{"d_model": 256, "rope_base": 500000.0, "qk_norm": true, "attn_scale": 0.125, "bias": "none", "tie_embeddings": false, "init_std_o": 0.0, "optimizer": "soap_variant", "decay_shape": "linear", "batch_tokens": 131072, "dataset": "wikipedia_en"}
Each number is 500 + 50 x the weight over its row's rms, rounded and kept within 0 to 999. Layers, rows and columns count from 0. Numbers have three digits each. The size before them is the row's rms in percent of the matrix's.

# gate: layer 3 MLP gate, 704x256, rms 0.166, rows 145-162, columns 0-255
# up: layer 3 MLP up, 704x256, rms 0.169, rows 145-162, columns 0-255
# down: layer 3 MLP down (transposed), 704x256, rms 0.157, rows 145-162, columns 0-255
gate145 089:478456549454415552499410544541498529492525581613561487481342487568535427432449563451567467498404503530478506461492539444517399483476526545450568395513612484496546520418481456611457514485586483500584503475530428471557437409579571537517514531550562432458558434526417413448500437493522574524512481502581416535444491543495573607518569487468512496463501599512562441483552525495491531485390460492475452499458508460449567570598359524465524476484623418540469518519536506475513448511507516443449574477501420460574468380531539486515506540561547481452590432539518559507490459419523449540507547469486496492447514545546469527536586467440506497498444557445488547464505531534484536473446527467535531469506501518465557436465452529513448520485456478523574508464451439505494548568437487
up145 089:489508487525409503466557512525482563530413502552522474469490428557463449527559406506522559426603606513499458502457484580415512509470514472591448438573544473589540454518452399554497514593469504528581446482509445474483389471468505437548458471444500504511439556507462524633532424552463490451365508492553470518521512484502458423514499480545550571422555529528453455483469571450473474490555504485531412505565444447537604584544530570418483403494524510548412521576504506485507459495502554516494528570557432514466439409470528569485478471453512532409478511600453553511418511578574548585397498542484480470446467457491539527383466452516505513500439476465520549492490466480502553417548486542510427501514435492491473464653498466416487418470439454529487534429489408441559495477504469
down145 100:532543538516497501551426447503505451551414541514565450454385476491420520544537547550570527487420526553509573431504491579501446531453463446509510509372478425526471465439523537493529526430552534495507503503479514467343543421519491444481497451530456496453451493465521449490553488498452576441486536516577591497583492595425540529610497388535493461486521470521482490482481442468522511569569507515607533471518603528504597532510448499393482456405487524455451504495539401518491566517471473561477524559513484481541449490521515528560399550567486550435509432453525457499541495574553491550444571548468514432532507446540514476560526559382559392506518535555470519532501503559412495593483506467540488530583441538511402399401483448604516502632510485518506485453566461504505409522549447
gate146 103:480433514408481494632465488555435419499460521505500444468526562575516487533442512528440506502514487469528501536515542471524514450465422550439567500565490495572502485423416516419551481563462522445425517504522559428456480484535475502575469591541528533468513448525510535550523572486546444518497477496499511567413487610434400520503457441500552542429500558513556557526503532470533490514526461490448478493467452485542490583532526432497423534451468641485529562482556531422510426562559533550511494485562548467510525549607439425486482519532487557519505515512514567511527537493576495550608554535430368507462517465513473430453451515482500381406572512591541563465424582404551401443380469526501583543532545543442455490596530451549464584525504408524488472505518467456618579440478445
up146 107:464541405523520556394487482432528511419499476509485538515554498420528485555517523478546470461366518545547529509466397391442599544484506472593458347471536423517489471512491518524517421512548475533561566518424557582493543547459462536483519443542625502542578430480464527472536587464492499544582503480515458439493558509526537414503621450490429468465511490534566364404504541499482512558460481435510465457544503536514520626434479458390476470501477497524527524441480503464494441545599493387493448495511554429513478476486507524509473521550596517520475576444564594519486498408457601547470447535528527460520458546449522513473499479493518471423530520459450510493403495502503571486510485485403472408490450475465438506567432552446557544527458507427462409504509610528503536550448552
down146 107:518566502546440531505502479460650488486405431483497491431509417550524486550529560487463580531466544519545505475411502490502514552573579526505429454447502565508566593585483487469593518488431505499454638421465554370545512534514524540516455404446500528610633547396405503480491493511542461535428508424474470524490473444510456504546514415500387509558500543401484484561508491461523482419474543500416461638483436527500500480550500506505536411473502462438566501487482466562503583511382434563510519507484502574540560508435495451471526468496453548624497444460495461496492477523396418568523530605501546559499480496473452536495483590521507489426525493568450533452512559481430526503475474468542540511594493537484471470515489493479482519477475532499589552454496553509394448425563457
gate147 108:494502571525511439553487586447461552517453453455510487504569562488530446470404384515455516504529557466429424527459490513490480510460421588511440427554564430456494473566565405496462491440566444468555514498502438469508473454554533548550593563489444484548501596601411578444482506480477476468501470531463509451444503618458433494488478548522492486566574397431468513476521453497386516522558514495435559498482451497468471513418484542571491488499470542491499534467514396516602509561556605428549542448472405514449499480537469521515541539443614524454525491597507528495512434500517427551530542492484472482437391526494480533507555491540462478581460537414540557483429532495512427480458400496533491538536553540453504449406434344494501481498378560550452565504486447538417413526478451
up147 108:513507504495406578507537499462509570376446492410457505511573427459452575449490560399432409441507448490465442531462476418596594614450569512501520511416483569460578577491467543514469549562513582484430520526541594460442567453469484484516523514432549514586513426499479397571503589540479409429480464537541494457556478452488576528621561459508509451484487539516468548537565453524470462536414560437519417424612462526590472485457417483519474589510494534554538548525459515557469444555450543543480443493466554419489511494500458526498499507574408379512494542469562552555491475434465568450471551506453534543516583523576501461516512564512557522480526486562457543531472466546545518585562464558473480497471439566504523569465564486488540480527486516471463497455537481510529428627513532
down147 104:464502534517500503500489513572525519442549514491445494469516533607528471545498409464488524672532441447525498466471486547462386386519514449434470528422560485516503500517542464561483426489532438492548437571517481535433486527580510550468553356575498555513466491467434454509480451469402539560528514423558535540510622459482464485468504457544490510449448562507503529520590456473493517530572549476519559513484515494489451559483495485527507559533442610571458535499476388432583526549484551559524488552573470651540519532580565549509471498510492511563473485522451543467522444629477495517550493573602501423477498500422604562456539526531443514530449512479451514507509461518407453507477534566559460453555524503493531491559463446564547564485553419491634512519477476465421443487445348
gate148 097:562468500543498470459419446568467551541592497387541476509544515486465499541443547444513556621457583510567475492453399507507523519509493489544513535501479543491524575499511422585488540434459440511558422483546504472527454497511522491466518478509471455545412482504447507501515430584435535535518520482432474496541487524467535515525481537472380525525462511536464487538584513454522469458403447538573520505571435534482545493551488451541464499494529544520419490524606561478430520383471481511558500544538613443567582503545414459447613552531523489472610559503394512522463447532545539475466531501444562496482492507513501429592567461479540498567492568562508460601540509439410378421572517457502396508510566432471613505500379575568430507510435573559472539560498495542511615548473545
up148 105:506473486467480539572502444479495473457431510563480451541469530509478512500486442491464478438494466488470524562476553484530535483575500527519440532537485399469510527546512441420511470477544531508433584500565517449586558431509571479466534566523447559409529544483555490541438615439540466563466482512558498583475509542583505494480406510429568434462458533492525501524436512607496442528449495444456489488415461465503428451496429380400555482516497474467543541446432407530542463579399544554414483507408545469493528465491648598433462551559451535514440418506474417486535499522487538491412498434547478474565512462490447586403538490475572522447464444422515509447522442497546491581361480567537463578493561483544489533480624535535484355453539423499516416480525483538544495468451511
down148 103:492527468487439540504472523400531540575585459549559413466448496456579568556458540444583499439395533469567481517473542511476512360533511500518463552521494422503542447460485535485501487555560494552583470560390422524456516462518546487528500541474550581450448500542470479562512509521456540594523435482529475435510561491571521433545558420569489410540563521494571444515510495549525556484415471462534503487531499520504464494473486483496473502481454374528518616412489417506476542541500592542566485435384534537574495547512492549469479545560491422506534474449443429477473489512461475529428477370507372504496552483505514538379522470494405446503478512469545501529559621550533520455550466478498495478501551527376476561403448395460472441543551380530515557466515452570496450562541496
gate149 104:478563519431545454444422511437434497568455495385529500439514473510536458427578522471542478467557630445461553508459409527503515577489479557511466492501483438418418510497491537520587517525489551585485444481421476484445523504440486512486506493514487469456575489467470458523534572482472550490597497528473520542436549468503506483406465493479459496495592511540492533507574473615471602479471475558501491570461493461512566471579545528480493493501509470489495461494507483553515496540499543356488570360550421543412437376444502525515467465549520597521506494492475490507531424418444512497424441508510507659419503460540489461424467485532543523521505478506556420601577553355489409439464398467458535443536559490497548480533585551477548502461542463512545442426543385467526514538587473
up149 102:478499490531449464523429451482596468457523517582506452433465512566481565496432475498457580545525449510478472484474562545541526428598488459406533502500446539477469406582501542436493507438562523456555552492504483565579501475565507486499445588442533542528444560441510495441424467522454421508516510481518526408479492491436497500494459494431525486584479519537472489464383460427465488499541544426458536420483477527476482430499416551496512462449532557582407490540563536464546579439583474571496514519461584654527538549502485464425481529508532523491589534491556440514457579629490495553510576439382490430609608557513562609501504499427532482540541461570514446505540487554498520530503596533556492564524450442518442522454535469458492514510521532612548611556446450468477480453390455
down149 097:492537493486452419563572486482366523466437458459562527514519489544492524489511540509387517439480582421528470524564389545549435504453503453553423527507459463459572553549585438493406489447526529460488484468369491447482461477490489535438492555491473533519533519476550507497513565481500521392493472457504580485481544464417418522565548456501508477469497554468579469518501542436507534521535460495477504486541514539386589633426487548466583418588334566476507487519453513435549432531457539481535457535457549450468531506582598541521423552595511481493502551563583542529455459488448489514520473503444438500421486526568478536389541539485482449563514500567453504496400503410604501538410438523537474454525531512437603558523546491475458619458442509487516471555483487550464488452529562
gate150 100:399392518507492535561485500457560554518439517562514589397575505489372622407438463462600447608414458496439510498581479483555411492485410513551526572514473631444431506505523470603541541494506448556495489513529421498551522477529431444468501577545527484566508493482431564557440497549481383513576529577518538488456530481568560495467501544539465569540440493504596512472544547384398530485532481561463452396483518472562549488515575458536416560562476485529401528575500484513429554535464470468515520520482486425519535555489577494399460450410569512504528464497492464490580450479501519493510530406483515551483433524506496557422470478529495525548539440502473527556464491470484516478477532470524468490539485506521501561475479501521572433424461612513536486579521556528422448536501414
up150 095:453415406436394460457503542437517446476487520531482435523557512522478560511522410392585475558550436513510570508449460609491545464511471557506497529541428485482499580553443559532538438532473533521531583496508444545543499434523554519475508454518499565568471590617504502499417476510532465560560570485518499487533544458558551384469536560563512517541454537512512413410492525544484483489609472435407443433469519421540478502464493489583498595502400519494550418487507518469470555478462463573511539477510618483528516532558407453470551439456532409427467486506486432548520517490538521573444574473396537611494427469524490572501591496457447536534521503559534474570456593586522509574472530517533452549577582469582493397507563577561541548492474528509439464589520509507457485492496454
down150 099:352529548511555524482417508461581540529472554576560573405450457499632497477542483550448473519460540456486478469471582491458495552508541409442535472581446463522568532451490475568490522546544450477522487438486633463475504535522456523561507496427507549520483515511501485448583522549537437594587506477558429504565515501554523548561448543463439487484496468459443515547433493454417520491446459540596476426385571617533517466492507595513469520512559505453510533530500559551452560468558498523438609490462519550461464548527555463577486509522536537544469431504501411421383620437486542523553524476576439544416577526505589495510421506409517451446542444417520545550527458462420499481518469422463547431501517544410565524552427523527491525526409491480501523472504481520527426442555508
gate151 096:526641554529451441473508543467519514515452537410445428462448532484330571501429501528421478381492521518444581550548491576434491435484513514439477462482534480470500582572460494478566549592468540544519470517483451500421335445555555488538392500460453487549480563554512486475577520472534573561514499460519504491519519561466484500436584432513500517519516512474497504470421394563455529548568535434506584429517510452546459496579581488523481614519490601502483426493535511554521489505370554482483440508478497520430562587573433408558516535568451503521524485514496576446544431537517569593493477513463514439517528472544450482514458491509533482519509399506624530414452585492599477510425490433492487493532459538566451482571524494488517426468513519494502538419500449465494504447516491
up151 089:462516488447458462586497518473520573517513548477521512502565413510491529419498460534470464539461512571457476497463455607548491464440521564409430445476580539486448494504456548450480526495458411451458470569558515561499461534585467501427480543432422442523463593435540568484575524623490557477429569446440539539524458545500509460476536621547463529520537484527355465544507476417459577461517444389484497535405359520507526523552524518473546446531565496472490575481473580521476480455462431500485544537507465553538433395488516489503520427533488477413417474480488523647413546502580498550427493573495530539407602488453458544564548528572590570528521556438398515489438465515408542507535472490490486501462521453495573428486517469430493473418474526448497520509469573455539553503486498
down151 097:572513536508493515468440528552586376521542480515477403498482471488493498439414499464522458423562479431533444509477527496465460541522513553589508471590533586438485520445443441443579533469563519467573532530525529482486481508519600521466360433560528522574522471480475490482532548554437474541488601468498515527408461560471460472486507414514437495492473517510609522474477515496462405469506554477535497464462498461514530484516436492561544534641489551495469485522498605517559488428549532427492421473562543496517403560595487588454524469509476515606556445377514503484512461449510489607526440549496530416495346487405475476464433475518511500544478527504547505407537431481443570518482539478442595526519429573535517543560458473479470621554532523597417525575507449583481452446519499
gate152 107:502502509553469477573490488504497446538489566490483487416465503484487532513591441479514444526480453582514502519523536516540517523497466489407445505434514445509475339524476443482460458419578537484468422513558504561434503503473465508473449409553461419427446534449529447475576421458487471592545593436505419575436462406512549481421399551412581517520555537459399483630416508538580554519510484493489542482504488469461441436465466343493565563481468474522610387520423517485456517494574486437591480450569452458516493432466476499557553442482470511523484488439454524491477554476430496462527555519447580494555483492511449526582559484637530454451509568541499478493484582488451489465444447593498486460523522548434449566597494533417473478452443541481545411464463488529473460538504536
up152 105:528506493456632489484497502451494537512428457567471494501591475550599471500441496598577530479564502482512423389407570581507555573560474599544442624514455527513446484494578456493513507473516514518456353456476541421558495479526477483471532599556499575514431491446517531519561580455474420513479495507483510407502502446543447515460567533482545481426540586433473462465441468476508511541516482524485506499576573531559471490519542541473413494590551502518455434525491518575459388473491534477503562462459475505447509540580489415487493492429522507463484378558478439456465467516485511497483463480611452457583496526524572470516530583415501555552485550490548493487452539455476517473493500545430554413519545569623530586528461540584524576454481461377521458519594545493502534397574490
down152 107:430408437491451516419526552504509588418469454603395523447485466548473589430460497497510423580431470496495453484422586540470539500585504494483631543461525466543530427473567503415460516496365513545465399550488516523449445600554444466560454449491514509429513543497538400439482468513551430519514442521485432508500524457456343497461422565480497482486482475462471484422484518464488499492451499496433521552513575437517493497446467485443554462518471523426477534492493542458536552474437518378569421505438457457482471497505525537446487427602460509480485444641424478485499462463475558533441445534569437506503526442478526498519549532459548432581558526487437546481483474491502590542491502436505550463551599530457531476512510544541511566540430496499592547429525609462474524508621514
gate153 102:552514517511552521531518513433601573505495508506545552476485575471484432512491441474460468479489594510513509458468532556505520524495388598465486526548409453463575522595547578416576560513547508497565441550483458494600483450513460517496542490583412574495477480415417419438493525561537468428559550514493429506359500609605519521479556552490503456515524521480530571471490530600492487618556537450419543514478451438436495473439474426434493483513446474478461444498503555398487507552478483559553575440472525488444562426492501360554331502483535530544550487480445501524553479519488542513529516538486496530404547466596551451425540510488483453532431550493503515477500549448494371549556499523425511606499473493490459574516451487499457447539541467436468561530489566453467467542561450
up153 101:531569481525559468555518482450517554543505458618543419481528539495587522558583486490527407484544500536507542549545535463464560518543446476528521557448461437532500505468546536543577452507476546424492532510426578432494428440519424464498485561502500434487562569563500529423513496486460514555543416478568549458565479519455556492529564407576514405562461454531494605545481525469510557497517468559441552484538464476377529525479543494461462476452485595474442449566444551501498666462518473593431585543577515509478463589512520491363486489506434459477483526493533598465451601496495535434420482525563550603522473578512459472475545440532539469522445565534504511512470419456519503451431416511578427503477573461487529560494415612555532447550589475505509595533531491531462564549513452
down153 100:495498479535510453545519420516467568495530546594525463554542528372527464515416491474544509341393507435491480420603410487540531449608548499504505426416516502449492473479489527508519451483446494439403481495430545541612487523462470461545504592579461506543532485497436582511495476485435458534489422515558558510523512500455512533358559510416491511445481452502457489555494576465418529514404503567500440537507376538456455427491509515451539520547494552517581481466465478476469507564424501493448540526513561543423513513452465440438528507473490593535477512483464532428438502454463454516535529468550531512527483550511511556556442493506490415651526562610445522466497503393473411566558477473473414503466585447501500639452487493420493574540476527479429492489466458531557510543516427
gate154 097:515523469488449434495456465465453553494462557535473456445551380487545582528427496484453477530525468490527430507488543380496511553548491451499524559524525451539457470485535493445487495534521508504389368535465477494530550433517497482483554500452558490421553486480493425551535459463481478539510470441506477470552548491518520423499464508567586453404482504530559597465456536404486604568485534498388456546412516408442490502449511542410608519459436537475537410522547520391464551469521462561473529473460460601450471445536494490480573512487474558506509542552500557431495541549479440580547631574560535565497398517543569439557527528438573486545424503468557457392588435459642544508474420547472453499527495487491536463463447452546471527578484484511520476443447446518486599611516465
up154 105:518504527530460527493519490489590451498482513469483574435565509523501509513529613545425463487506465520505467518598551340487511478561500432542524624473522435519497493505512505490465494519507534427453436515644505380483504441514509469508550543478505535466511559496513435672555548467562480576538616483507517457450457495467543610504498557482466475457401428458528488520465548414515466534505510488482450447490442514451439428449459536556540547452561531442501466549482511438486483503434573530515523440507483514568479396484494517453454485526550529493471519560468532465499494489432452512474643547435505475518418478500561550572483582438605474431508413553545467473468448506584445559535452569463406538403530510433442513539500440500538494539555521575520489371477414474532488645463480
down154 106:470490542472506554536447436479544511496489558555540516492469467540455539506450524511599560420517526529472498504492476539484472492625485483459526578443535469544546390481524432481497498449463523502515547586521517550499521472591504464522527482503516533525402509549593402512498476511514532489446491423577508404474489609469496527607551432478547502532466607535527489474449398509425540392512538475582563607525567516460535446589554468501529469516524489450473491608492461474476518513476365572446589408562521484483513501513534468624401523505451437465477450471421517480542603500529503509561552466566492488472501561479593591447452453543484578479462591542463492531514441491469581480480584458501436470525407506554512420462549565548590429555507433413564537580519495482477608508545554
gate155 107:524564430473471443583467514464480433486482496570513542547497430527534425553494537576426489439509485414563507473553478506553487529610531471500529473450471531573569551501458492531461543542486535491477458527573454581589509528519609594483504503448540421532535507517444560497590407548491474457584519520574528410467475611593509583508458551532373394540514543601461518534434436506596522455511507516484496446449545611576535511487499561517512514501478503447505533532454507537438452520510471522544524503423552563585403511578527635491447457445404501542513534501458505529485483524546526418486474574444485419476516490575566608578463499459556473507494474505548508480506548364494574552531445565545487472542472534476485462567478559554487438584459487421483640513493468533503483484461548
up155 105:489502605459492504518525445556504520485451557551458549490638528531534513584613468504511498481426511612417430506527515478509513441513576427485586523484544462503512507530395505460511528537543519503392440517491448475462500575490441545457507499457618512584490592503484440460496444460468554533448480429531611559581515508558531594451501528496439432503470445527513456502505448533602395530360569454511596523517541540476497558550506502518534494475516498482487533555465576442592420504491535343462518448486532599554536567544455525494406471497447516442488517513450410614505501558509454586466427517532546552431524445460532472490490497476430521471565446522449603428499458532476550549493549478511475451582534559563526512508512504491465393501409493495547520467449514528549506465534401
down155 097:557591456451475562491574479457530530604506511463546409500562567450472543351450543525454497570452535569587427565549553549331502536424462426451402526499463490462489496491509501511456488547580493513480472519481400473487535576494544539486474447532540479542472481436513549417492551455482531462484611488518408466519513585529508481502479464458497435596435511563402449523453454488528446448537537490459481506446542442497508496481447421525461524478454578493525498530416549544449495505522470502585503526619470369485601475506443503506516524491484483539518486581607515517494551450568567572530447448502568588517500503485425554505504552478541479527528515379598515429481489500531507444558449477453514425525474418498473499447556522574466452508576546466527463435476439440387501399526479
gate156 102:524467566474515590492467538570430455457490504419469523504522492515522523570518482444445413496519527477545511539451593428510410472479518525496604569417597524504548510483592504470547601442484538446433526434488447479576616499463456511650506450533568526462448555436541446462506460569558463525529543569415546534491500551535493489550546524395521580487373514493516483506457473479474462495523499447472418516444541608514471523569508434524485488484588517466603479459468553501463421493513511456512498412561575437498471486491436512480461525546492513445493566431458477512438533467468563423513415401486569521496471507517493565462515571512496552474518520542460470518409512564425608532433487567395542417480507490349549479509584537458555500457573491484519540468489416445527600416509511
up156 103:493445579524498500509507520564402516444490551547454491517524495456556612531629509461517500517525549484450504506475484493461488528512513500562471456457528504510524494464584546392509564561513486505505523557461444510521561540438480575547503456464550432468563449418617403456502454566517534447570488557484507536562511565488471469488446505424467632541451468556479531455453424460497452498487560428486490524491557537479495575460472434511563415514569501540590439446451533512470421419398477505501434500575560461549378538491479496454589419457541476465582470438424488448476476458531459481441521401428543572494559473435518487514505598427569470520485534561550549423440553457504577443555454608393497474565518473465609501478590474445435542468590446522525460435496458495456451450453556
down156 105:454468612424594562426486524514531482554475485554525398549459463525478497556461460465457505462549547407481572513434483474456435509428536555544562522460520473482441541570474573497539480468386566501392428545501540477546553491576569493417348486489461426571459494439469642419543490494480513481439502517565488431483529518513454531491486538449496540545544440510458487443583534511478481580474484378549546506547528530484594465547438536530541496508428429458536525501515466574506469504529509523512431486415452524577530490573471541470396548462394526491502571552576526550566562507500538460623472471476511552451475486532519440540439463525592459455526434445479472555580510512461464407510517415501486515488547550534396446555551489522597517359486466485503537540528441527521498531550455
gate157 104:496515491453416540427454472464495462424530371473467528527516500449525455453474494494502455567572450502565498495530485512511445571480582482479522592519479485583503473496561470541487557503547552464647523470504460424492564478529482496516541499541469570461499450419579628513496500456542528527417452602521468507421458449490500554434393504485455533538485534503504521487454496551542527444525567511576413581590471574462578492575403507520549441535523454377553528517546546460455405438504575453612533500509539456418471530507517510465472401531542465482452513515482463527480466542448365572487494472565543565503444399500495505467470533549488411493570558530489533620452466518431599427489475465421487614510488439512538402568463492501540469606504463535461518466535553552479411526498485
up157 104:456471531471409553439545500472529486491490399583472574525497466482518441554556535504541622514519479471414540484483508538566518539519540476490497453535490518504485400508547516533446425487648624487440486456498482445522507467467475503396521514536506510465527428534477428489504470520471492453411501488542534473537524429427407406448518493470551563522538440544468402505499435539457525512518501546583557665547586490485561526528471625546562471499572529456543544472528537436477471524419586397640503486486493441442465542427526500484435456515460460513529474528475471580451457504497501496524523469479573484571616479488484439459504415523571452537510477608509535472434521459380568478484435492467495391525528493570455482461488440493453516520467508458513470619547446485521384541444573
down157 103:474545464513530422440535434542588562511438444507504485518502445468453587592579538501544526486526584398518573532456572509443509452493518476460490532553508471578497529512443480628556588468494453419475465568377515554479450530523376541517436535463532336515445476471535470414601580480572533540552545533537605597407449473362472578506489453472510522436530554472413475468481505455477530517435601542436527462507457482476521498501577454531477489493504513501522534490538452527486504505507518441452460456472518502481446458445496500578431459472546512580443529444484442512496514443570462457524553358515507466487473443435554518630464542467506442498478474452550468560453539536478455498441580516469447472603461346562517476484542455522466492509439481512517471479508481516495424506455466
gate158 099:485580509543489525571437575480494612507492424549533454541515453532460460521528591599519514538485402551479613473483549530498545445497476577427432488594535488557526475535465527578469472463435509463491512545475589569557467541526550511443507481553544558475566491530447468433452565385475565487567495439415448575544531497460496517485521484608516437586548474477537581519540482443516500463541526557443558473481515443587530443391563505593478563511526509448500446526426552593476507426444471580461464432533434508533547510515541619530582532513452409460555521495451476546409641474474471446555466531568530521548501480482378519510556527536541477475482463440588466560438479472587476492417541496562469510535460570487472448525496485546551535569507550490533500417456460534513413437481433
up158 100:449522577502536591543565425461507497538543419495489510489533457547476518509556517595549514514487570582470695369417449480407423491515553535563470531575530467517546529525411557506527517551448475462476451570518505483559507548537498603472496521448452500489523544427422491449531536618521510412510586510531452477509471499557432578544500534462478469459469519539604447603569540550445551473535464504502471555512493475481475481493483519472514521440504427434453422535486528548513549506455484434531499525510363576552477416452530512493529471549326444487474465451488519493443422456457412423580547633594484498470557450496503527529496488560510569483497486535520466495471503443506437511498443530561468536553480502520546540487512561473475581602469564540490512388503477571534466471426480
down158 100:534425411573558523563522504558499515551512523470560468512482394506556490511406551531471503418547528432557507536496510497506490487441525437510575511564542545513483499488459552473477594578539519513421469458529510450477494494479473499535546522501483476497519567482509405573499469489447541597453437481470528496570432512455478468439510401606641589391493426474420539495560420469530461527521465589520486556435536499461516501575488496479503466572549460591436537540486299465480486491529411508445530500513520549553514483514551441484386514487520570539512536510539496525543511573493424430495534442517432543438397541473608514606534546499462467549502655428534468555454542527440502474425475457459578532512497501493417463467411594582533576480484502476518512438505440474435445488494505
gate159 108:446523469509453518537490492501456546547500601497474521495490598557448572376508580464412350487534523539535479480542459456576549438491525469555534563424511487442460481431510567543501479513559520574521504552412619507503466536566492478418490482519492444514519540452568428466540410477497477530510549542459526381475504456446529452412481529499501542609494423516529474423457592474593523486498513529556526451512477522468510500512580443566431438529569571556473477567508462429446518498472380491436504464507550468510478489480553614409481542485388486539483524504477437536430494548474460449368463434500473419374511462485469496519520480540510469536454569531491538505479508534513425496455480500460507557500535443424475621463509489553492517491445554526505479616461491524533451545374634
up159 105:493543560492517544521515489485490494518546493496502480460611442570498447470441621540372431409544445494398498522525437457466499603485488543439496460537587535526456514543482523479425468406430463553543541469595478535568422636527449391511461486488378506455519461448363507471523516551471480497557433533428537578528550487559471496522511510537525503552526588502487488550590434540477556576523490559521496530565518397521503482460535557482536512478465430473543524458530508458430520479376553475586539470543423534579489445491534408467608474468510489439520417497496469484467491469455440468538454467423466553530480445463483502563513544481455524520541462554508408472469589532514604524505605476353470492449500488445468429441481450508434489479506428496580452506492499524516497586566455
down159 102:522465484586506427434513530565430594435547508480468491451564513578507535532475575476537536490589537571577443516490455522535484488449517548371550467464502496566456564499448498503557531484628591534470431434492517492490515483469456473468443466553491511451482512505471478469548458440445476451424512475459440535455404503459436555482493416432519552669497388499491513542554473477466444564443519408575541584537487561527456455575465529537510476370507578394454515491473590536600492445461459513415521461489536487442451576607514518493398528492507442459522526464540527506455395564513458470511451544565505482481512583556527484461461451490440532498468577588616503430472471580439491461463557541563453452463493573570487542520464622515524520523542445470460564511540487512536531485522515
gate160 099:524544555450423557618497458562471449504526549470412484525443498517520545508598533453497511529451548474479469558524421554554527415521476431453479558460440506536424597500562533477495515490621524533593476490466466519455504463486475508489432501530518494482650550543504593414538382503562433433507534539496474419449494509556582490452442448516540544534543558474477503494514509523418515546442549533568555524456474476581437455489528562591530531466460525496453533480482513604439423585519567467486449500486591494557374514437557540460434445458512542497510573574542408419464432543433549461483580574493568458497538532495515480415510472528490423592548496521568494537568504510457481552548518515549526397493553470435483501515597464476524451473501462440427484451461594528428407561425467
up160 100:622558529565502524499480537473494631455521547409506425490485506505522518454393497542490491471521487494541528564602536568497436559543445535440536513431509387482571518572573538456440541552543421564558465428569572496587485455508496488525396509529534543507506479482489508423591452500507443530461537494480441460528521500541540538505374475501433560533525569508565524494543506590468452600488565480561485581498514442579507461519616488552439437578515487509560512519469489624599449479498567583455512582521539524443467521554583539434515584557474463427493567553421462523525528474419519518491511456536486567398508473433459502433501475483509417560484472455460484634580546504471471468468517498485561457497449543445466513569490458381422515517488473534487573486552479518517477495606513
down160 098:458518498471477462510587501574522510458463552467492480469528479564561423592535520517464427494590570474572433449453499398491448478469491445504409610449432546506564490504487493499539495467592552602438472463620441510503511438563460522454504415522552492521529466531492507501544562452573495492579449551485491505556465463509445513521570502445596481496467462546497406441534490445513518511497566471496561579476491542539429507529513558518560577457566411433404530491418443592406445482522495488513494505455455529511561480529573511496524458555521582499448487534506413569427534566464531522442530511497585520464568534509578451612584473571517505388552434507523510402467424466406527489437462475520399480490439425536614532518495535523491423581552520472478416476398514456483460557430438
gate161 097:535635579425392443530433424596562538457477458565564533601454560502532557534488571542554518553486540495450498503486435513434549438567449453501539469548534498480493450466542528500478515438452503473496468497555553456545602497488426528486458556508472487584534487618553382499418520446573484465590448469495531485490459477570510531607539429503501478570501462432505566485585504542499558513462528429513574569486429476533486537502528517545506458499543533499514477493461533518497574548477508499496443540405447474528578597564516395507474477472475532541442511508576479489436461505492523538527507496441516544446512464504478505456404599414524322552503519559502520528443498542463462653519494497575370496458476523531455602554466472481387505465439558519472503454427485530435441539488527
up161 093:492538487523555479500559446560527447426514510430567500454533496385498504407406527467562511511527578449512531478434473472489600461484606472460484563388456532438511476443469506554509513470522420516444485507421463518533501455437590524498453524530376502526593614482530426543482535525553408436538369497404537514489467634467448622500572505446557430446474453476637557480545540465452472538490546394551584525442509502479518529568590546528437496507404521500471531503460520513505514406439592434455403464507394435506451579428553510467463503467496535421435489475512503545451517480465554527494430443397496481559495575493540505494502526461425468525447527424526477518454502515485505538570464487526553468483454459501547559520601483479495538473541524455479444485540435546481472453480514
down161 096:539508471501534535416544425538516548541491532405509445494460475561512502539434506537464422660487528509588570526559626604533568437490584427406542460476509505479469558480452482558514500490450486577521438457450561480448631483544501503578531586474434510496424512523460497494563444495428636555578483493496489525502561528536485489511462391451525501503514519502526511450551606414512514418398476365495411495515543480492567519409553510491554542492564504582495492519548364524446564415524509508537611482621558446528454477478477561549488503572477567510483414425512466496490575458512500489543526549492575504563570517565533516462502478432434490484453542446513484532518502509465479583468539538461555537449472569467437449412573512427462520505514514495543522480480508496450470508566493
gate162 105:468582457447504533502491473481460556532558481520445488437511537489633508417533441524508444477407515496445471439501504517535464440478514506565513545515492448461528422481543487426510556529540490520481577540537511555534504424500535420382452467455466509534584436486421390408588571503584477529456466499523621430577496393524519436391513548469452552498536462551629496484520487452541451466562452571488630486461469430534577592490479539529472501533465518470407447462489526469595536510385574484504498496553459427522546569624545517483486498469480540514634526473574449497507504560528531462563631516470476550504485526532516467526467459477439594500532471519511475406484479546541462482490555538532556458472503480499483526500507398425453420443559475457524461463602485570468575522480451
up162 102:506500542531508535503529571542501409510468535512423531603473538555582487415413539414512513512416488528433467403453512462556503420489544422585444535453434480474501429451490551397463473542557469562489491586509458587545509585514584492472554396473570539439510475498432413424490554540482515591466433565549433456509515475480487509529478520512481509589520490555541563513452497533530440497488554528526511499507492449506542506551599529549530559497495487587434525608456494391516451518479540572514510433509418536434514534434503471481506477440529417399520532509512596468501416481536451524517586569523420559463545555552545556453556554543485431564488549415530524438438597456520538477532565427606490460488597452451399562513499453475533502518557513531566529508468621510478554509521419
down162 107:536546484516542539432473423476507505481500557587523440504547546507453501528543404496489464549451482644544516465520585571436517483519492503490481566515553619603565515463468535488550554564462471541480581574451484455530457445410493590434506476503556495546539457507484494489530431523523466467567455519522424507509471526444496513399503500499528565555510549474582429470478518482472453514534583477500486474425606489565392501445453476487510524436558465502435594516456445567509420414498559509468491515590465426473553470532465509514464454530508493559484472538534477515486532550476367488510520502560546443536529628466525493495618504451442574488496596476461553552532584493512556391649558489383495546469530479441461525513529419539380408584533477469518487446574445510543426569512504